Part of a small language model's weights: untied embeddings.
Each number is 128 + 24 x the weight over its row's rms, rounded and kept within 0 to 255. Layers, rows and columns count from 0. Numbers have three digits each. The size before them is the row's rms in percent of the matrix's.

# layer 8 MLP down, 128x704, rms 0.0841, rows 0-127, columns 264-351
101:112137147142154096102137173168140137131126187154100139147105090111093153150107097118124147110097104185111166149157179089125117143121133131161095121075117088122148143123131130093161161077125175146098106117135093166126113105119153111144134168124131099150103143134106
099:103148139135123135119164161140170153103124123175101153146186126152156160171099116119092138127128103142103120148112133105133128109185144135082138083119138112120128169113131138163114110113114137070167106130185174116105103107165111144155125152101128098078152107136145
098:134124124136123148128125121105129113114108113113148149136163138099122102161143181098116129097123122174116116118113119107108134114098160125153114135123114122145142062125146155144132140161163100137109116101128170168157140106144138173124149100113113146135124107100119
099:150118108163104116142099083115126146143141140147146113121108169150166141146144106150096167145104149160145089151151167156135135113111162147109137111167147168127101134136153099165119080145134126138123155112138065100079130167124130166135178127169150133105090111126124
099:115131119123146109115156126165104096142139049119141170150131134091096141110081115119123085144111098116128161140146118140160123127128123081168162131115143117139116119181145142160089131148127149149129088111116091108141137112142138112162100124121112151168135157171103
099:181173135135118117098167174133124126144143133175105084118094109146115106098165165122132103106116095105136116131132121123111118109146153108129150091126124124143161134142137151136110101142129142131119112125148128064064133150153139113102123097146101064154141145153159
101:150172115108173180119157154152113157125142095151122131142120088115157154125093117179132129142087126093100114129132160114172124155117121153118101134134165166132117154107134112147107117124129105167153134117122108137151126142132148121114089147109136132160114118123106
101:110110147130156110149146127123116127118145107164117157138135150126108145168101125165113114108101124121141124146126180114163118164152102134129116121121175073163145128142137085150155170129155112123125145140114130155115100103137180109164092102118128146123141183127139
098:128123122099141131157171124127144115131121139116130167101170110133112127140149133154085126140130143138113142103126129151118174124144119123157084122119131087163139187148113095092158111126152124090117099111162123125172139118177102171123151117135141166110161116095169
097:150154126146189068141103112097130106135131077118154150148152117149169164103153147117090149162086129136105147145124122128133128113126106099114117136131141113101111120121115127137093098136116120129116144112124153118113104160101127074138159106148116135107090079116131
100:102112194158116113110145157101125102094100114101110169187138046167111136134122110131109061118113109134105135118100173137133115173153107126143119145137148092124160133142145139116219127131156156143178081139138125104148106128087100147153102125160157122103100126130123
099:117144142151153136157116117146145157130107163161096113170123149138142140092136123102107141130152125125115103099183173086125082187120115094156125119142133140117159095134132135100144111129089156155147136147143111152138110144128114108149148102124167149116140168182136
100:128111170110117142142085122124164153124155107098128146073164117131144152113167138153135125125157155082111096128130121118125121103109154121057146141139108097103121135149120120118108145118137100118152125110103101121129151136125147175126188144146149118197118133102131
102:086089178126153128121169158135121099084146134169133111140110151084155166144134125088123131139142123125128104095094158081083121170128137141110132129146149116142161116132133172115113101112126111164122112124077157095130174090158075183142132090123127106092145146136135
101:174085102160118124091187157137108115137134109151117131121143092133150159130151148087095094138134123150100128121102162093107127158085123118173135162121118102128099132139131095165137118093124145149105120118170088133130100132151097135118077161136140170115132086149102
102:133166122158127134133128130116107124127142110165138143081142163095142167156081102086125127146141093126137131102134099141141148100125164120129109109125166183171123165098096167158110108107123123106132152090168075118106097110118091122091106162079115125115108133120096
100:107128146167157124129110115140114110140109159143142120145106113114171135148107132121119144123090140147140133139108167111122128130121094147118119160130117130097127129115151130145135119133154119140173140125106101134109075145125132108152138119162128110082087154168143
101:133086132138118155125161142131117127122101109152120133127114116166167137143113099092134124100076155134116101132089130102138137130139132197134153136137124143092144128119110147113123153177106129113108160142105166147140098180117132136118146144113144139131120156163111
100:111071113146150139151135104127118118128141136142107131127090143109145117163121093143085064154136067109112131182142123124151169145140115118082118117133161163087161125124159150122180126134108161129134120109156141160137121108116152133132158139093132122100093149137099
099:160108129169117119113143159150117115124160081142158118134122114105123114166144100130122128176125113128149181142115120141140123121113123187133109134143099107102173093123098101110125135192121124126138142137166183141127153153099164110121125145174156151096140128129084
098:089146141152134080098103086130125100164135094106100149104120135072129134151162119152133131161129107142166122169127111137125084124149117105177109123074088120146141152120163144150097172113102117129153130138131113134147168169135109070128106181185146208166126144120166
098:126114123111138128147115126103149158144142129153108101190117082128142099121109147151102126117167146105129100121095119139117098125155124106158137132083130134136121147074134148136130171162157098131123141144127099119133118111100096137130164145103129113116110112152135
098:071131119145127119075069130144176104101099135090128144108146085136156130129126152113161153132161133095114115136095181129092128141156157175126152120135127109116122120142127113119145152116112121192152161125127095109157138085116152129124135117073105113136110153138102
100:137122136119135123130108134125125133152146073124114127098139127117119120166111093108151112159110088117133109146139096108169142095146122132097114078158159166169148121136133130163144130097094130072136105125131150147117098126128129128159073140153131154134180158150142
098:141137152172125098052119149131163108183084137160134084159085145116094133138159142110158100140129118111125113182140138190093091132085145182100116119175083108134097083141093137127125126079096096135130146113076140138121186112112168118116135160123164161135116140180116
101:125143137124158156176136125078125155145113134190157106128134102118173173122099138138115132116104134125157168138140160144150106152121101102136079156114114116123092094115123114090119086142127151148145155097092157139115098176103144104132185094130108150142119142132119
100:115120170142163098117133138156127134125139099168118117144124142165145125113106107110122132140111152121118142115175130116157103158136138150115150097149084115095136112177128163118155170155098116149135144148104154127139161134174129076110151118137139139103134125142175
100:129149142128103126118134131119165142111134158105151120112124121148154117147079142114118127171125106164151124129095162116137098140083161091160134145126153170122112138152103122096116136121129158162130099182146117142122097129123137127100131124152128129118152113127176
099:130139107160141112156147137116128149096085063135109135133128127125103144143142160142130111133088092081126090126123169165147112160184167116157101151134107098142102155092134099185127148119126100111102120119130121136091132136125134123121097123151137099173110099142082
105:129121107089128109117134127136127122128130138136160139153115108170189148118104149096121160177167121171132105128083142158103177157157123100114091155132107104132122099167146146131143132139163133097131114130105165105153125116112146091148142128104156131156111122139107
102:103105118092150150169075175144141101137130142080132169118100134126139129153164126148082147124090137088120165163090123122137099091144107097111137114120151175151177160139089120107124102137101156086112156118114121138089142124112121140089103163140097093133167125139121
101:094148121104113142099146130056166153140122172145151121134123102102151135163103104112118149157103136119122127105130125099141137128105142121129114087102137128139095132159149164131116112136143150142134118124123164083105115131143126101154091142154145114122112143149107
099:112115167074128115125170137122080119104116110137117129116140096159125110098102096120106103120126157095141146120113157078095132116148113131098115122117098090143120090155123141102119135094121127122105164139140158151104128136161123180143131143133087148137133086122140
099:111123134145166123165143095164125125105154149141131108112127140167118160176112127121114111103130158119065158154132133128177124128126113158118126132154125150146137109118149133116129108149114165119070137072104128112116139161117136118133130141154129093123112118134109
097:109062119144143090126129131094096145137138089109131120139107092105104148114093151143108129153154146143132127137143132094100083136120111142151126142093152109145147200097164112081126148141116106123130068144113131142133145164111096114109138136163107173085101144171160
101:104107077148101137136096117152139097124101109125136090138119129093107117083111150147116111107146130129144136169122138066107141133138115072107116108106140114105142121087139108126109131122143166142077110121101122088147114131129136118180116094100102122155135122161092
103:148092157124105123155143144146119104126099154127136105094163141126155098141133122143144170125157137135112134106146097109144095104178123106144165121118120191132088100143103097097161135149109152171127128089126178119138156166122104100103122136106133112095130157093127
102:061092144152118152133146147136140121108109151122125133146155179113119134128118081112131131134091124138139155177138128128106136160117123086091097105139144139099118118138084108114124108139178104102149127122133160144057079093194102117137142131117075152118133144136122
101:097177144120132135170132133122130116176124138137128087119143128120169121139145107093127129147135141129154106108117119111090112145121136136106178109111151152132162161106100097158133074140126138134119104113146132130148129102105093135173132139135139152116128154108151
099:131118122087123134107101105099071110118132135138137133123117095104127087112154109144119117121115076124101145097141164109131107101132119141083121147130107153097095106096112158115149161113122134140113131146163089132145148108111158153124148146136149108127136147130119
100:068143097124089120134129103159146110126121159126179117135162115176123138137077120100093137176172151122175158107114142121099144141133115127088098165169128136103058144168115166093109128110105149125122140136096095133125102120096146141143151101146163115145138116120129
099:076095093135085172144136125114105108118143137095138138166189117156128134113082118123164114131120122130136124097137071118158126130128090100116108154143147119125100128134132144099122141119168151189149139137096120126123164124130105194157127102134151182154158138128110
100:093107116103154156120159144161082118116121140099106105135112113145132142097143143183120122134104139101119178125135180134143142133111153147136106122150127139167083146117158144125112128121148124113128122100136110117172147112133101092110097117107108086126146142114155
099:126160124114150157113106141172150077145151153138115109158172196071125102130141121136123155133127142162146128150151114115148102153144151146098172147162103165132123089140151153173135132136107115101165103101146134133087135143120146123138191110095112116113121150162157
101:157129149087146131132103172107111161147132134150133106108135161166100153123102115131112111132134127143109092124118167141116142132145142109129135113164136136158087150144078133138125127112137203131060143139123124151102092136152135108160126117111129154151111174117126
098:146084134144129059125127124107164110199146125157120194108107154128155158157098116144133086179153087184089133163155118144144132106128136150098131093108138140101159140104127113108096136124123078099117077132108146164121139141130137112095135108130093154134121119092134
100:162125116152158164133088133156119143126087142173134115114126137138121128156132106133126124121151118147134173142119102125140181136140135196095101093137112130132128087130094101135106108157125136107139115117137128142110090096131096116123081123125112177131149154111105
102:084101168154117127116190042117119141148135129106119109147158117161154135090119122094124088140140104119117142111143105109124125140142123148108117106161141154120126150102127104129099122178122108145182135130103128131084147095080155187125121139110082154106162127182114
101:155117099141125101122142134147094102136074152163126141170124121077139132164169127122121102114096156144150142130163156127128113110117126150116138145137079107151106161133137143109095102115141129128103067135116116121127144167120098154090089113089133126109114117094106
104:137146110137162131123116163145149117144156132122106170108145093101116116129180127173082126131133125148174151117174146125147119103143105118156121139121170123140153149099115145199123152060126115100144150120150121115158104094113084138117112155113114131149116124116136
103:118112111113115085130142100128107113167093141169131138121120140124159121099064154120107102151115154170105132114137146143171097122110130157132134128169127156130132080143083113118093125151133140173143117094099098107137131179127087130096116111128099122096136101145128
099:110111127104141138154130109129152096126143126077106121114134111135160130068122129146103154140145124102116119119119124095137106112152136102127123137110116109090080136142134100124133168152072122138164108103094143104119132121154163140142143095119125147113085096156133
097:148126136096134118113159163115155142102111154113146099143141109081154132125101126121146137150142098118141166117197134107126146161144145152126128128160124150128089143121083122122122115119139138044092151130123138138151098162132077158150101144083115080131096096134143
098:128158137122116162165136112110136148128115138123102121123107114129164100130135142121133150131163117156129118140129120114134155143163129142117148124102126117097123103128135129172110152085093089125126116107147130069140145151122127120128107121118140134114134093126118
101:121148151114106156186122147157079135144132131128136111110108137123121134147116161152107140135120145134134147146141131133128152182081129106141108154130120161109146114102129136098132106142132124167110104099124110122079148162118118122137082142159094175141107171141103
099:127155147144117119131144149156112127095136119105137086104154099140145100112110125135088130109140150104121149121172156141117110179180155161159142142102150081151123121168114142136115131133141147162136113160082142157139143137141107144124115136144143162106046135095123
099:152168132153123131125166136116153153172150122148112155101115137147167171167122126074134086134112114174121102127124110103095132117135143135124147116134108173148186186124153129113141077146142154141102123105115156153107086133086117063134121120162154109105074100109177
101:136166122112099122104162130116137102152147171139108130115133156150135157126175147094165153116097111168104078172071126136130072130112089131106124131119167148119080124121133080130152130154169134138122146110086134154097091111104107126103164116132136119131140155102170
101:129160069124143140114178153147158126129153157133159088132096136142108148091139157132166120136151137102126119127116116131162130114098170129158151124144129136083164099150104144145139095156166124149113165151130115128113097133111115145102086177136116121146152155105148
101:116138134135139104206147126141162126141108135109136116124098132161142149140166151125097107133149111133081122134153133154115092154112075108126168135081113157095108159153107139144131152124090146125121105126124161123109100145142118091121123135112136137122132141117111
100:094123202094097112148099118134117160170118157118135133134152155097121154139109169149109126156109131126128118110106134149096131122148165106129102066170139136135109145109085120140150153188133192091115135058128124127136116121157126135111112143100095163122131117114152
098:131164157145124116120085170137127156153096133117164088178116123143123130173123195138149125126103155154120089141104111109185119126117153152119106171108090168130128088147093103175159135125142130124140092095121130116144107093117127135100156113126090139152140108169129
101:078168122128163127115169108117109161125111113152143121115139151116137101157188146127090158162094146132094163104126111109110137122160149129129112120131089097118119115106119141101139152115113148125131124104156158144152089131120118146142111130134127159109106121108160
101:100180129114144154103148121138091155133127107133096085119092122162144116173132147164118141129132129133120091121112139130127131114101151162128126138082126104190118113109101097145123174174126149134172086152130150064119154132135134121131107144137113137160140090140114
101:143102131140122126130114112161138128137125098134167119123135100116189157133076119136090139138145105154150163136120126132097209139098085146149111098135160140158133067162123148108146136094110147126103171139099113147141140141195147147093131110107119147128150139124098
103:135168170110083139128102116134107123106120121109116121117118134100116132120116137094163168131159120132105123157136113128153125142134102167156162128118116122128129118095127135100136134117093150126120097149099148115127160126179098124199115131073122083124154144130120
101:131132093115098166129139117095110102129124108137106168111136116117101108105140091139149101142108125136139155122107116133143082160116141156134125135148176122120148127103157128142132126145121117105110093111118109156134153083152122129117139136147127081141139137131106
098:140081115120147094121112156131094096109089132150098173137110146122127113101116128151114138109099140169097113137109124171129115123116123116110142108169145144131115152132136132108164117122146143171115102179114136097124124144123123189147153092150177126154159131147123
101:164144116141150165150108135126096113116101120148123095090141124098159160139111123170140114076160111110152148103115137185139103140160133085088138119123193144114136149153108158087133115095100117095171108145114140113172131119094141102113133109110147061131122143111114
098:142127123152115124134124155196111143167150124138106148100148114150148153134145141155125166088125113140136158152103157122159139109107121130158087162100148145129154122094148125143134125147094146154138150128126160093096127070148154106129115130130140116107134140145090
099:113142082120146111089125155145148166122126132110115145154094173128135148176126130121140167131102155113124140142179132148140138122116159138137159140182158176109085117152176167125101163117128177175115151106108108130124134149153111122129165157116133087180097125117142
098:124168164146046121134137128137114115108130119129171086156122106095135108148134157105149137142165129131160113121150112166101162105111123132122166130133113151136129123121113141139119111113110122138117163093124098131080141135107104155148203125096199138143128104103160
099:105120125130139133144154143122113100165151114137145102140106168122175124142130171137133140149099190119123107117127122102161116118099149159126099129103129153123166143089124117118124113150105134142090115129150123092118124105135068151111108068127107104124118115182180
097:113114119132116105108099129119074112115117116134151099123121138113170129118140086108157128084120140123081141135139102140167119123114115092128135054141115105108134147107124162111122123108091100140112150183123130102104100148105148114144124184110136126111126164167117
101:165111098151101158118098157165143119159091148130120138123167105157095167138142126101116122108090094111125149148141126112098133081106114165153120131165139074126089178124130100093137110140169132152137119131097084114120089130135137126102132127146115111115162141144152
099:079114091164121114112170106131115118135084111081096127138146139114074159133126138139129138127154124112114145131139124115091176116163116153126119127110149125079169132176124150089097140140130099156151141141118133166142154118117140124148139122130087131141144137131124
101:130129123157147107100098113143148126113113136093122156151123114126100122119117106119104132111103110142149122089121079112079138152122111134118143121125128116123147105122094121169164104117110140139139154107103129151142161150125144143151116153133171135147129149127084
098:123146119098152124152118134125208148141142103132103111128096105175163129108155132126143132100101137102149088144142108158102113113120139199114111116101120157152140113145137133120125122150073100121189091125159092115083115153150156133078145130134115149163118121137145
099:179104133136098155102099120107114127147136146134115125132131154056179134108119094112138103112141140129108157089060155099099155135119152138109138099140146182127126124139115127132119066100157128138113137144138132074127114120073093128098119149100155114122134130122128
098:115150126120145152075150149141086111124106130145113167168121130136125136124101134098133134135120073119152159132145123132187101152126122125114104115123139119138161162177093170113142138165115152133123122156107137148097109145094170194128121117136086128124135089161088
099:107094137087098120090075092128121121161106097148116132141105136130176089097071081113122124107134131159122133130095127143127171146144123147111152079147125116098133129137115174123101125143120164136177172166104124099134141139200141146147107108128119151144120104122105
099:171142125135121114108095115093102154168098126166062131136104141139152088099160157110108098153124140107127158112115138109094137083153113138114131094142113135108117118159116144160169080128117182143091167168130142136129158099134140111133131129133148140112105110120120
101:138166151121169158117144123145123103126132120136104123150149065111142125108088113083134145123165124136080107133125125153132132129129126108119110146130126116120128133152116115109093127124093131119153142074128115129130151118151126146149141131108147089094119104129130
100:147072186105126148113115125153162149120106116138160123095120157088144129124145128080154176098164109114125118104081132105125131114094119133151161132154113121140063129153137105146153117105099124086113101125141127144094101127145081141114142101133088154122099093145139
101:156149143097129131157138102150105130081151141128161141103131147090129104154127144139125132134112123109113124113138175104147102159118087152117094132118115162138123112099136107150106093138115122137122124095132104135142140155122152102148145151161064163151138124126174
100:090133131110142117139165145139144152093081148125134103138077146119123083156105140219162109062154155117113117117128105145130133123106116117129096122129146097154119096171101134121161130068131097138129113093148112084154153154123127135130140153153109171125162149127127
097:109170144142153167125121118161124105080149127151135160124102136139161117121146149123099129070113115110109110140123170161152101115112135163175136143129147121152126164116118100107091160136096125136145109144111102127114126057141139140085107121108102113105127107137138
100:140131104113133146132124165113133155128112113136139116076129170136153114081153126181154117116186140150107160098163108138095144131150152166074158135156129114147156081109096120125165165147118168128179151142113162110099133140108147130110146107142102127117134095144108
098:125083122096164143105141149118151156141116156151131097081136156127138129155169129105144075136152104157167115113146120124142093135130141163108118113149155137142194112099126157122149129109122142130075159114153112120166140128145120177165146106146140120116147167154142
099:138119123088112126151149137138104080093130090146126146167129150154118115164102152126091116119115154130140116112160145117090115100108113162148107089144097113178103145162131118115091088121181149150149131061079134119135124099178097131128101120116143100115148139115129
111:125119146153182126147115143129145148149145150147139126072159124144125133184149143130128177100074088107090115117157077108116130077142126141098136102160114178114153114087125140131132135167148115122150132153152101124126106142125193141117150106092111134091144132109136
103:124161103086124129140117149143182148080111134128121114124128119128159142096127095146134139129130144082149093111132127115113093123126082100121116136113161170145157115102110148139164101133142128123135139137124132140121131130116083114106123103092145092093101133105140
099:126153098117121134147122160109142111107133133164165117138147130113120147133136078180165147105112136114115119135127105168112165152126149097094173109134160128090134097102178086132134102132111164145150148121127189108132093126136137111167146106121136134119116177104143
101:080137122088137107160128143108155052108158121141069119090141102106150115107170133154104144127153139132109125136128128116125110100153145159097095086096161134084127112124141153143145126137149116126120169126122114111151113121085106111164106116166112098126123125108168
099:156113107102141169123165112113140154137117131127102159101151078137106143127113099117143125102145119149142112193119142151120169140136140146130142144139181102100114124128137121107114123123133144168123117167123109131118115120152112126151148118137158112118133171125124
098:134147154142136115106109118169162127089101171134155135108146092148080130136124135122110129154061085146126168166133119147097074117156121165135126127129116135112129124117110125096131124137146133148130133109099172170148131174180152145132151144162092139127129127142134
102:136140160120104139134124152098188132160116137110103092187151103099127127158098130117159146133106159115138103117139150138131076135119138148088130120089150143113087121185137145131147096134137106121116106094119136110120144135135176124139127085103159081110121102134101
101:128089098146132107158157162131114143146119088140131116155141118153150188143146111136146121100136107174157097134137088113122119118106098113153132127114112127145089110100166102155170110136138120160131150152127146129140175135111127106092134108138142118108116153119112
101:148133154113184156125109170133117117140115111158114130132127125094157127086156125111152151164165134127113120096099093123110103110092152120092113128108126141140129136132115127142093100145150145125127155099145151117154148134162095135096122086155148136102119111113111
100:141153101153143125102091130141135096123147166118102155103096081153105126157133126110092125113147117115107161128127158137169190156102132134119158058108181107118135125126120121140145105134147135114106168126117156149170113126151161146123132168173161050113113137104117
100:080110136104085111114114116156112133079101126129117128098137135085154093140121092130131134155122097146108113119149139128155126124150144142130142126159112120166158147159157129141113160128150134141154159104123148117123133122090148148103119163107129105123149109078188
097:185123135100117099090135105153116102131116148157139121128126148137148152113168180128134105140127136169151129117147117122126117170142124150142148080160134162115150131092155078125135120075160115146133156120114125088132132145105111153134134122157125191130112117178078
101:121125159143166145123163127077144113133128131115095083115178172131114118124119090153106136132120140128096143153118149101146127155152142155128098114103130087141115139123130126140111153172118137114173102145143109116126105120119173125145105141118150141122124097149130
100:102073119100113154113146161120129147114094102107128127127125138146118070097118159123162127107137095110104118126175149111113122136094139147130101148141128121121137126125132130157149120094186120138107111145106109066140120093150146119118139157137140169144126141103122
098:116104133144137134181120151149110138120161105143131125111112098125081125142154151142095129126120096159079176133135130125097128129138138162137115098126156085151173143109137114142114118120105138164152101157147165099149108146135124090075140157120115131121145079119110
099:133149099093123133132131122126157146161120124202132111130134103143143109094164110148126111124096195113148097166145127131133102113167124097105132110150118147076106164119115115118096126129113125142155114141155129101137127132118141094105169156138088162105171093129150
102:125121112132083114115149127119144132141117160137141147144120139122153144114092143133129083114134127129140134116151141099135130102151139125139142133124135143117143165130127114098145121134126117145149155104128116114109176162112130141145134096075110158124127062099146
099:123152115078069127105100124146119146160118120150147101126119156114127112130125138136161143137122115136105135114126119194151133153125085109159129099110133163112139149136173102115143175153143130153133101128152175100146099168135136131102150104106122097169092155137141
104:119150161103080110129117131119114147122123122128123118088127115155127111156108146110138129132093114106115159143156122121165094123155151117138108115144135161146140086107089164092105154170095157105148133093187122116112141093157141095106171124131145125166137103159118
100:161126154170107107129077162146123127152105075145111112168104120122154151092099131139143094142120113117075129122140163072143141145134116151112149107117120107123175101167137166095156166120102121174133157167077131131149122133150136148132133103138089149139091135084135
099:128106107155142123075165125143158122151103130093131093130131132107085182160085146088096168117135110106125159133162140093093111127134180110155135131141104102161121108139175098131168150143150124155104082089085137111119141111147159130140115114107117116113165110129114
102:142134095157148097103148076139125131099102104152130145091134102141123109138127113130100121107086117084161155093141142110055099112133124117121118118105156157139138180142144149115128104136088187125155087113140171134159136122110132144139128118149142171097168111097133
101:089115136142121139134144127136161072125128145087132154095115110091076155153171147126107156139126115156164153101114155129126151105193111154130120143134115088112157115144120153097143154175150151143137118123134139106131123115147089106101099126109143101119125126150158
097:117118149143126149138115136127164145084141165103149143140128155129099132120111104125102112177119126115122122068144121119138109119126166106107141148164129195093124143104139099113078151146091137154113118119123087149155147108132117161113133108109126099155116176113178
100:142108111105109124063112126150134153120153112124091137102113132176119153128108146115127139135118134154121129114133164109120120131124141173157153153124132130108105161156127155123133099121145176147120096135147108129126122106143081117179090127172148079106142126117147
100:073142131121129114105152162173164115116156123091121118123102129129142074086115157153135151136146128068169121101088109111083111086154136120114147147107122174166148086164125105163128105182140116132198141128146128130131109109089143138208097132127147155130159112127149
100:115156111122131114140112114115080119095111152118096136137098127086124102082109140151092123160083117141120118120155146148157130172133138126136110151086122129122126171097125176134137125142112138131131110126144098101098145099109160153157127129105120125162109148123126
102:091138135149130138096157110108136155134127129153124160085144134138174140124156127158109152120075132143161123127059152128113116124092113141119157136166129125170123210128172123090129116134096118175106166082165117114121143119093131095100132136101143144131122105124087
097:111105166136113139157127126097109111171115095118082119157125098111140063138185138122144175164141112171157144151072118120115164098132151135124135134105157121116163138090152184085120130119100139106145142128147144109128151127107149147132133112103121107162151127098170
099:175122114147117087119085121133157106096159139086118140137130103174102175166168128136078148129174125125068116131156146130102088167140115130132132132134122083148092119163139152126151199117126103125129155124130125134125078120083119109149154122145115154137139097139114
102:099120088103106149129116149109125114135082143132115091147136173102116103121144128152147147140092204124149111129120110117149151101121094069115121086134173158112143110147129158112101104152121144092122174115127105094148122138116137169127139159102119113108158134141133
100:166093176102144149118152068121080159138079121141112136081146118115153117123130103103153135125137120136128152161083122137109185123094117120127079107124177109126097131122120137118166125124120121139106110178114143126126124154162131154151128190148097134117188163125098
099:081099089130156096137097112132163123105134119137138113108125145113118128110138117220157146086139113113109118144093111142130153095131105139144135153105128153133171147133140100188067139103155119118148129116132134146147166162107138159111082127127137148108124141109130
100:131143162136110157120152111101083133148125163139101095138113131146120154150181113162144139142121127117119140135121155108101124173160076167135144134141125119098137159123130108166088111172161099121142088116143122146111110124147126164112126134118137092139109149128155
098:127121108152157102100143112136149131139118133111151125142149105139133141124090133143110119074096152170090152122097150165126152175136117131146112124105099099106138126118130119092126157126105140126148120158152121143119157158129127140155169111124102119113124097121135
102:153164115129117160138160130099121127122170112164102123156122150142122127107130136106091111169116130115110140147122099099140119088132162083110153124110122132129140121146148112133104085132135168145170140128071137135141102085098100136142156126143132172156088136175143
100:160103131151074122155191086124142048179151114158156146123138151117141153111130135126116080128136127166136146123121124136102126143142147111134144131123141162121141109134124088109113147088123144156144144147079141105097138123139115147133107118158133140142133136125130
102:080111119133111182093113152176161168118115146114208108152128115140129137137125112148117125127161086092107154115120145123084152145133181124101175174110134128172095111147197095161120149151119108148106119124110144137165120125135133077152134094127135145138125122099122